Weights of a small transformer language model.
Size: 17 layers, MLP 1024 GELU, 7.71M parameters.
Architecture: rotary positions, biases.
Training: a variant of Adam for these matrices, 260M tokens, 7944 steps.
Each number is 128 + 32 x the weight over the matrix's rms, rounded and kept within 0 to 255. Layers, rows and columns count from 0. Numbers have three digits each.

# layer 8 MLP up, 1024x128, rms 0.0273, rows 726-775, columns 0-63
130128120127131119119125125125132130125127126128120123127122123117127127128127133128117119126124124119123120125123120122120123123122125126129122126122116123123123126122123128126125122125122127
131131131133128131130127130130129131129130131126133132131133137130131131132126130128125130124132129131129133130133130129132130130131127131128132131133130131133129128128129129131129134132131130
128124127124124128127124127129123122132122129129128126128132124122126127126129125124127123126126130122124128127126124127121127130129127124128122128127131125129122125127134126127128126121121126
132137129135136127127131134132137135129125136128129128131146131125133138134133135134123127130134139126130129129125127140121126139130129132137125133128126129135128127127134136130130128129125132
140147119134155112109125146128155147123128145156124124151133129123135148140144155148115115145139144103125117124113112149103117135119129143150117139136094129131126136121140147131139114148124140
132137116129143122113118136126142139124126135139122123137126123117131139133132143135112114133131135112122118122118118135105115128124125135137118133129100123127126124120133136128130118135127132
137142130138143127126131141136141142128135139137128127137149131133137140139136146137125124135134141127134131131122126140121128141130132135143127140131123130133131130129139142133136124134130136
129130132129127134131133128129128124132127130133131125133129132134131128128133128132136131130131132126129134129132128135131129132129132129131132129130134129131129133132127129130130128129125128
133134122128135121120131133129136135129130132141122120132125124127129130133136136135126120137127134118124122129122119131119123129125130126141124133127115124126127129126132131131130118133122131
133138120133142121115122134130143137124126136136121125139134128119131138134132141136115116135130132114124119126116114132114119127122126132137118133129099124126125127119133138127128118134126132
130130123131132123124126130129132130127128129130124126128128128120128131133127134125119123124128128128124123127128127128121126127128127129129125128127120124129129124125128131128130126128127128
126120124121126131127126123127125124127127123129127126126116123125125120119128121130128126129123117118125125126128123122127125122129127127124131127128121124122120129124130119125124121129127125
126123127123122126128128123124125117128120118128128126121127119128123125120130118129131132131122128123125126125126130123131128129127126124124125125125137127125123129131128122128126126122129124
121124123120127123124124123125127127124123125123122124129116119120120127126122128122121125124125123127124125122122126124115124119121124127124122125122123121123127122122122123123125122124126126
141147122136157114112129146130158150126133146154124126150137130124136150141146157147119118146140145106127118130116111148110121137124131145151120142136099130133128140124141147133139114149127142
125122133124117127134133120123120119127125119122127129120123127130124117122125116125137139126123119135132129130131133121139134126128127123121133121123142131125127130131123119125127132122130123
140146124137153115113129142130154146126133144148122126148141133123135147138142153145120120145135144111128118130116110144115123134122131141149120138134099130131128139123138145132137115146126139
128131130132129129126125127128132132127130130125126125130123127130128129131128130127130122127125119130125127128129125125131127128125127124129129129128123124124129131128125130125125127127126129
126127130134136131126129130127135133127128124126127134127131123131129132130128132132126133132130128132128129126130131129131129126128126130127128129130137127129128128128129130128129127130135129
133135128133136133123125132131135133129136132136131130137129135128134132130131138132127124132126128121127126129129123130130126131128129134131131133137113130130130130126133130132127126136133131
132134126134138132129128135133133137130134134134129129131136131130135134133134139129124122127133133130129127130130127139122126136133131135135129136132122128130132125128134136131132128129129133
125129126133136127122125127126136127124127130127124129130126120123126132128128128132123129133129123125128121123125128129123126125124124129125124127127120124126126127126131130125130124129133128
255233020093176036133096250206182217255203145092000087255092125052154237211083220000000087096000129000151057133000255128100146000170255203171121000080182246140000000000200080255016011028172112
130131124127130123124130128124133130127126126134127121124120119127127126127132128132128127134125129126127124125124127128124127129126125126129127125124126125126129129129127127126129124128127127
130125127127127133129122127130124125129127127129132128126130130129129127124129128128130125126126130120127131128130127126127128132130128128128127131131132131128124127130130126130127128128126128
121114131122118139134125122123119124130129120119133133123111133136126116122122118121133137123125119135128132125137131120136131121129125128117135125130139131127126128130123114127125132128130122
130131132133135139131128134134130135134133133132132135135126134133131133132134135130131130133129130130127133135133127128136129129134134133133131136138127130132130132132134128134125128139131133
127119129125119137135126122126119123134129122120133128119121131134128117125127122117136126118121126130124135130137134122135133129135128125122135124128140130126131129135122119128119133122129123
126123123127127126125122122124128126128126122123124126122125120119127124123125127125124122123120123120122120123128126119124128125128123125122126124126125124125125124125127123126122125123131124
126122117120124127119120116123125118127125126129126125130115125117125119118125124127122119126121119104120120119127119123123122121120123126120125122128109123120124123122120121123120120128121121
127127126127134128121125128127131129128125128131129132128121123123130130123128129130122126133133126122125120123125120126126122125126126131130122132130121124124123125124132129127126123134127130
131131116123136122115122128129134132124126130127121125130126123116128133124127134128111114129127129110121116123115112124111117124119125128134113132128102121123119122116130128126123117131123130
129130125131134132127124127127131131130125128126127128127128125124129131128130129127124122128129125123123126125125122127122124131128125126132122130130123125124124126128128128128125126124123130
131129122123130128121122122126131124129127130133128122131129127119130125125129131130123116125122123107123124122125117130119122131123125127129127127127112124124127128128125127125125122128120124
130135131134132125133137138134133137127133134131123127129143129132129137136131134132130132129136141141135133132127137142123129135133133128137130132126142129135133128130131135132137129127130133
130136125133136122126128132130132134126123135128122124128141122123131137137132135131120120128133136126126127129124126136116124136130130126137118130126122126130130124126131137128128127125124132
128128127132133128128129126126133131127124123120126129121135124124129132126129129129125128129126127122124126123124125120126127127128124126129123126129130126124123128128125129127123127123128128
131132124131130126128126129129130128127126129125127125126143125125131130127129129130125121126131131124126127126124125130119126133129126125132124129126125127125124128127130134127130128121124129
132132124127138126122126131127135136128133133133122129137128127121129129130128137132121123136125129115125122127123115125119124125126127130134122134129110124125123125123132132128127118132124131
133135129130134118128133135132135135129131129133123127128145125127130133131131139131124124131128138127128128129120126126121129133129129128138125132125131127131125129126131136133132126127128132
134139126133143124123127137129143140127131136140125124134138126124132135135135140138120122134129135118128126127123122135113123137128127133140125135128116126129126131127134137131135120129126133
125127122127130120122126123121129127122123121120123128120125120120126125126124126124121127126127126128125119123123129119125125122122122125122120119123125125122126122125120127124125129124129126
132134122126135118121127132127134133125128132135121118127130120125127130132134137132122116131126131121125126128119123130113123133123128125136120132122117123124125128125130134127131120125119130
131136126129131125124130136133130129125132132134127124134133134135131134131130133132128128133134129129130128127123124133125123129122131130134128134132116128126128130124134134127135125136126131
136138128131136125123132135135135138131137137134124126139130135127133136136132142128123121130131135131129124136126121133125128130129134134139126136132114125130131128124135137130131124138127136
131137132133139127124133131131137132126133134134128134136133131124132138128131135134127129138135134123134121132121121134129126130126130135135125133131120128127127131128133136130130125137130134
131132126128127128129130129132126127132130131136128127130129126127129128129134127131131122129131132132130128134129129137128129135133135125132130132126130127128129130129132133130134128128126131
133138128131138127125132139134136138129133135138125123133123129132130132136135136132127124135130136138126129135125128131122125132129133129140130137130120125131133132127135135131133126132130136
130124125127127136127124125128125124132133131132133132136122136126131125127130129127130128128127124118125126130134124129134127126132128133124135130136119130128132127130129125128126129135129127
125128130130129127130128129123132132127129129129128131129129126128128129133128128130128135129130128139132127126133137135126128127129125132126132128126137129131137125130128128129133131128135128
# layer 8 MLP down (transposed), 1024x128, rms 0.0216, rows 726-775, columns 0-63
127129130124126130128130127128127128125127124130126128126127131130129126129129128127129129128126126129126129130127125129125128126129130131126130129130124123126130126130123127128128126126124126
129129130127128131128128121125129131129130129131126126129132132131128128128128131134130130130129129132131128131128126132128125123127128128131129125124127129127126130128129130130130130126125129
131126131131130128129127127129129132131130129125129130131127133127132131124130128129129130130130128129132129131131130129129128128131125128128131126128127131129131129124128131128131131128132132
128129127122124124128127126126125123129129123131127125128129131126132127123128127124129129128123124130126130132130125130128125123132131128124129123127123124126128135125125126127127125125126129
123124132116129134131133123129127120125135120131125119122140133123124122124123122119137130132119124128134133131139125125127133128131136120135135123126119122135132129133124126126133137114126125
122130130117123125129132123130128123122128123132126122125136135127126121122125124123130132130122125128127132132132125130129128125130131128129133123126121123128129132130121129123130134121121127
125127128122125129127129124128125126126125123130126125126128133124128123122128124124129130131121127126126130131131123129128128124128130128127129123127119124127127130129125124127129129124121127
128126127129128126128123134134127132129128129124130132128131128126130130128128130127128128124129130130133127130127132125130131128129128122130127129127128130127129125127133126129133127130139130
128129131124130131131129131134129133126128125127131133126128130127130127127131127125128129130127129128132131131129127127130134131130131129127129131133125125130132127131128128126130131127132131
124130128121126127129131124129128122123130123134124123125132134126127121123125125122132130130121125129125130130131123130126125127130132130131133123127123123129129131130122129126129133119120129
129128129122123129128129122126127127127129125130127127126131130130129126124131128129130129130127128128127132130127125132126126124132128131126129125129123124126129131129122130126128127126123127
128129128134133130131129132132133134131126134125130131134130129127131128133127127130129131130132132132133126128125133129130131134124131131134129134129136131129130120128134128129130139130133132
127127127133129127129127133129131128130124135120128129129128124126130132129128129126127129125130125130131126125127129126130132132129128128129125133127133128129131125128127125125129130131132129
128128128128126125127128130133125125127129125131130126126127128132125126129129125128130127125128129122125129126128129126127129129127129130131129126128128131127127126128126129127125125132126127
124126133117129135133133124128127122125135120132126120124138131122125122124124121119136129135122123130132133130137126125126133130129137120135134123127120122135132129133124127128132137115128124
131126126134132130127127134129128128131126133126129131128125120128128132134127130130127126124130130130128124121124130124126129132126129126130125134130135130129128121130131126128126125132130128
125128132118129133133132125130127123124135121134125121124132130124127122125126123119134128132124124131129132130134126125125131130130135125134133124129125121132132128132124128129132134116127126
127131127129127131128126125132128128123124127128128129125131130128127126131128127129130127129126124127130126128127126130124125127127127130128127128130126127128127130129126125130129126127127124
128134127129127125130129124128126126124126129129130126127127134132127129131126128129128126127128129129128129128126126129126127128126128129129130129128128129125129127130123132126127131131125126
128129129126126130130131124130132134123128130129124128129131131130128123128125129129130130130128129134131126135130127130127126128128130132133130127127126125128125128127128127128134137121127130
127131127122122126127129125126127128128129124128128127131129132126129122123127126126129131131124127127128130133128126130129125124128128130125128125126120124126126132125126126127130130126124126
127132126128126124130131127130129120126127130133127125128133129129129126129127127127131129127128126130125130128128127129126127131129132130131132130127130129128131130129123130124128134126124128
012000155191017037124105171141000147000118077150196003000000000223182000100247011255231119240151166144195248146099255010120000194224000018207134255168062186255216225255016199000162225071079000
127130127123127125128130131134128128125123127123128130127129129128128129131129130126124130122124128129130129126127127127128130129131133128125129133132127123128130126131126125127128125130129128
128127129130129127126129127124128134127127128125128127127128130124127128123125126127125129128130127131131127131128127129128128126127124127129125129124125127126127125124128125127130131127131126
129128127133129124128125127126128132128125132124129128131127127132127131134122128132124124124133131128131124128125131129130129129121126124130125129126130132126125125124133129127129130133135128
129128129132131128129128124129131138126130130126131129129128129131130126130127125129130123135134127126131126129129130131128131132125125130130128130128128131126128129126132131128129133127132127
133131129131127129129129129129132139127125133122130134130126128128129132130129130134124128129133125129134128132126131128131127129127123131125123128130130129126125130126131128132133123133131125
132132129129126130131131125128130129128127131125130129132126133128130127130130129129129131129127127133130130131126130131128126128129130130129128131128130126127128127128124129129131131127125127
128129127126126126129128129132130133123128131127125130129130131127128124128128129129130128124133130135130127136127129127127126128129128126133126132125127124127125124124127128126135132124134129
125132128131128125133127126127129126127128129127128125133129131131129126128126128126128127131130128128127129130129127129127130129126126128129131128124126130129129129124127131123129135125131127
123128130124127128130129124126129126127128125131127122131127133127130122126126124125132129135123125129124129131133124130128129127127131131128132124125121125127129133126125129125128134121125128
126133125127124124127127124126126127127125124125129126130128132127130127125126126126126127130123124126130124131125126129128128124127127125125127126127122126126125131123126126126130128128127125
128128127124125129129128131134128130124127130128126131129128135125129127126127127127129130124127128133131129137127128130126125126131130126133127130128124123128126126124127126127136128124133130
129126130124127129126128130127124124134130120129132128126124128127130127126131128127129133131126129124127133125131128126132130127129130129121129125129128129124132128131127128130124124131126130
128131128124125128127130130128127126130132122135131128126131131126130127121134126124132130133125124127127133130132129129128127125133129129123130127130124127128130137131126128130127124128124127
128136126129125126129131126126128125127124128126129125130125132130131129130126129128127129131123125131128127129127126130130128128127130129127128129126128127127128130127127125128128128130128126
128132128124127129127129127127128124129126127129129129131130134124132127126127129128129132130123125131130129131128127130130126125129129128126129126126125126130132132128128126129130129126127130
128129129125129128130130126130126130123126126132128126130121131130128123127128125127130125132127128130126126131130125128127129130124130131132129129129125124129128127124127128128128133123127128
129129131125126132126130126128126126129128123124129128128119134127129128128129129125129129130121127126125129128129125128130129125127130130125129125127123125126131126130125126129126125127126129
127131128120123127127131126130126124125126122128127127128130136127130125125126127123129132128120126130129128132128123131129128125130133130128130127129123122128132128127123126125130129124124129
126133126125124127127132127125127122125126126131126125125125126131126129130128129127128127127126125128122130127129124127126128126130129129124130130128125125128128132131121129125125123130120124
128130131125127130127130131133128128127127124131129132125131133126129129127132127125129132130123128127130131131130125128128131128133132131126129130133122123131132131134126126130128126129125127
127124129128130127128127128130127127128128128133126127126131127127127123128127128126129129129125135128128129129131127129128130130129131128130132128129125128130130129131135125127128134127132133
127124129123128132129126124127124129126129121132127124126122125127125121122130123127130126134124127123124129127131126126123126125127127128128129122129123126125127128129128127131127129121125125
124129127130130131132130132130129125129128127133127123129125125130129125128128127127131128131129126129123128128131127127126131132127131129134130127126128129131130127126128130128129134124127129
128125131130133131129128135132129130132130129127132133131132126125130130127130127125132128131131129126129130127130132126128132130133126129127128130130129129132133128132129131130130129127131130
124123128125127128128126126131127129126125123125129131125128127127126124126127125125128127129122125121129129122129126127126131127129129129124130124130125127126131129132128126127125128125126129
129128129128130130132129127128133137126129133129127129131129129131129125128129128133129128129137131133131128133129130131128127129126127129134128130128129129128124127124132130127134136124133129
130131127125124124129130131130127124129128127132130128127127129132124127129129128129128130122129131128125130128128128129129128127126130129127130129131127128127127128129124130124127126130125128